config = dict(
    bias='none',
    init_std_up=0.0463,
    warmup_steps=37,
    steps=3650,
)
Each number is 500 + 40 x the weight over its row's rms, rounded and kept within 0 to 999. Layers, rows and columns count from 0. Numbers have three digits each. The size before them is the row's rms in percent of the matrix's.

# layer 3 MLP up, 192x64, rms 0.185, rows 10-24, columns 0-63
103:515493523494583549453453511464522447585515472476549533484490413502555519600561511473477522532546553499533516534576524490514481578505482520460546496444505526503539495551555493467497564536498521
117:563554513527479503487499528459537466565473466419495520558503531585554484519506487511450455471452445484504530505520440462497549453469508508532561471449462537496446437488407481550555565483512515
089:570482487516467545506441578507584459508524476513508491540505483511459499426514456505522487487511496495493527560536479553514486493386483518527501475527489512510587434531493528514472576621481479
112:437528415514555466531487470453477459404571480569459513490457515527493498513405552489495503522476491520489424473444532464490470535484495511499503480485402504483525517517497472594460535517491550
108:535472515497535453514445490511399512479423550515496480474456589502493566503494463492491462523503437554514565483585478533468501516516488411439455540480583489493509506495455552543470550489493505
102:426476505483471470490476468548536531509519470487525535541500541458529540551522567585533504506474458480534557458508526509504557441433533463451514531469574411566456501488495471458536416499460526
075:532454452464530535501551554475466424538521527445460470513520496564491425525411527523486474505458501505485503513553472536520422425454486505513578487520503541429565546442531523508483462493446510
094:538439445566483474493575428472514494491605446472510472470540476439457465543451521503471524461497474532487519473568459426464441481518506505548518531522491489484436444497524445447524482563496527
094:496539433503538491531504556490535518456513468469557483459486465534443535481555468430452542434433527480572506525507414567581568466446504536485489441512499478507473556465521453512468517520491531
103:511476496519518503437536503472473523495440473489508522542454520512525428402457521552432444474476509561484516518525467452542527506523502468522520494512618493483539401559554540505472462534551537
095:514489476499476459550517426450490508448508503513479502541499520449388501471564453449548544508505481478496541494458490421462474506489588542500493521405474455491461500500481515505450477523445600
086:516592542486480453540529461569473532497486470505502495487530452479520473472515499426526538489514505529576441498496471562590501471464484454515460457478526553387536433471541513497511503489424467
099:611538500525508555456507523507589535516492506495529502482517461524510463468533526462459466547536587471546507468457455523504476538455490567441587461502457604543495478519491505529448493504522523
103:471547439522568543497454548529517491502536514396471461505497515516447514537455497501486520527500511488467440598445525476532473501468459535451427493492473550590423513489489504457491549459439522
103:517424523461494499466521450438454525457547535493530461492468473535532537469491521568484554528467542495500518536511458459598486457544462482594552457457468494521421460497495401480485480512539503
# layer 3 MLP down (transposed), 192x64, rms 0.254, rows 10-23, columns 0-63
095:493515526461482535503463513502542509496485459552546531433587502454530528505531485527575476433471440519510457507564417572574514458467485521555480485472448489507549459530552509482468446422481532
110:476434525482484423565431545479536521502447490494575536582502481466503461453496531480517417473438513510490501575529466457508530487369522493507498556450478544497490511494520487520508498559495520
098:477524569443481465502484467490573565439533486419506539534442504435554499524525542466487564473532516510470474430542470533590471519484481470458540468539520528532509452497441455511430545525518522
114:498531494503471519529454469482484462394551474523563560436524473502513558490462562489554557483484499493489465461447530440566451508512494524499571522490519559474530576484495460538509565570486556
101:487517542464521517478482512499483498449508504465513453470577437476513416494481494511417543486573511503509500488499600527528419465460565485568531489498476525486442539554510448538507586433473512
098:532545485547539520467474484408571420497471442552501441441556473569499474549473487466448401505530566492507523541490466507536439512486494524542471453580503492516539523500477543495489464494523516
095:520513501431442508456460478431526522432368528446531534543488463542482482476514499556494511473532478500470482488452420495483470545527524529543433494482538570526523524526503564560532479526447495
101:550516521512496462520454470460488547535597432500501458490567458501461555497486461511472471523502532516438479500498518451544457604519514576448509463470452526478495535506500529445493595471427494
092:458519475443463527473433508487529489501544443538469503476542518453552510481500561427498440468471529471519457570566475586567503544457471516517519582539513463500551509514535473550505562571509508
106:625484504500474508566512500467483489485497436465486433473469502436517535541456501521591562481466481468476497500510510470481540459500441526523503587511512576491476567459546455479546520483449552
097:544528466455511481538510489428515452442503530533528457512501483550460432491525507441557495515502544485512508532584498598510454447492473554435492445505452570448486422520447484540507479446522474
098:513521477475485455451564509519525461564513568500447525536446468554478556468485503514480486591457489448524528512493566508385488572540483495550479503507503439498547461535528492523462533465418487
110:481530541529432506540449476509495508517493506492435517484597480550450503461455453503546522522499483410520456485470545550486557507432473492511466390519428462475567508537473479472506544452466522
093:490562513453526511516570490536474590492481500470510453539423503536517517515499476523541505554514466536503504560562538412572484504541513450421464554496506528474396503498544516440503552513522497
# layer 3 MLP gate, 192x64, rms 0.181, rows 11-24, columns 0-63
107:538547544469516400493487543445479522481464523419541568539472477535473468508503489509552430516531522506491487518543419470508493505398520520436495455501508568485471452450473532496510457564452535
100:489500507501528410508553433480436490474499522540570493516556543566562485496543498477523555511477560490549508479513473444427492515568487388486501483441511504477519486545502491450503410507508457
123:557518511471525494583442515488406452415552496529489571422464511484526548496432482495528547475463490527497449458496545510525467537460529474449488477535463483520585544527482465552491544537530516
112:571499540434501400544437465456501473420487492489492491531579428535508495484499517506405604468521537555501531511524550550493532505465542500505496501507532497478507537574472489503468452527479489
104:544512455463515495506560517492540572459379496488541500497428494533451580493542494508521498555517526510523523515450524458515482485493427439492468482535529506452529593549471471509489430425506488
109:452466522552576479499549467560464517579633490581443465479468500433530538504490533467514487519468535520538527473546563546484504461504535468480540519504460414510479490493501455477506489466520486
099:573498525508500449537473493509484477509625397491508491486562464517496554464489435554480439510476490550452471509474497531513504572495534531504510502487494478481470509489532514402483581465449559
101:592506506555511519515495526526457466464543521527492439443437538543430542572506460501489501477505538554557469462534479523500505454450533523434431464448539509553523477538498494482435479541416477
116:638521455495459509488434510483531441451460514468537458488475484506454448497503487433513469553531549434495528518509489460479577512466427488434525492518526552511535526474489446483493434520452537
107:537517511469484516458492561492446516446490508455497452524500511577468529547475493479572516536505541535491471524579431577535490539483550481523460508476464476573449425549425460494502479420455517
099:495471568430535487494477557481436541454541537538482507524492459518525503479490480502485499462506543531421524456540458518541435445489445515477493527528363602475475529455469524503461498520539496
111:530461542536525527432510554445531503443513502585489480523471423520530472518494513538574523579402507480486498515560442520495533492483529530547511468568487548462515503485512488522438529541514592
101:529517457396506477530506466471521472433442489452547484516461503497535534501528478553559514496464568521556562531565500538510451586532532420492487554489518501423507515533453544483444502483514453
101:506508531505490506502509480478513503463549463512504553463555373501525516486466526510544527578464495496505469487464514553567518534559505573539461538613443480537439485490474453439528477525473452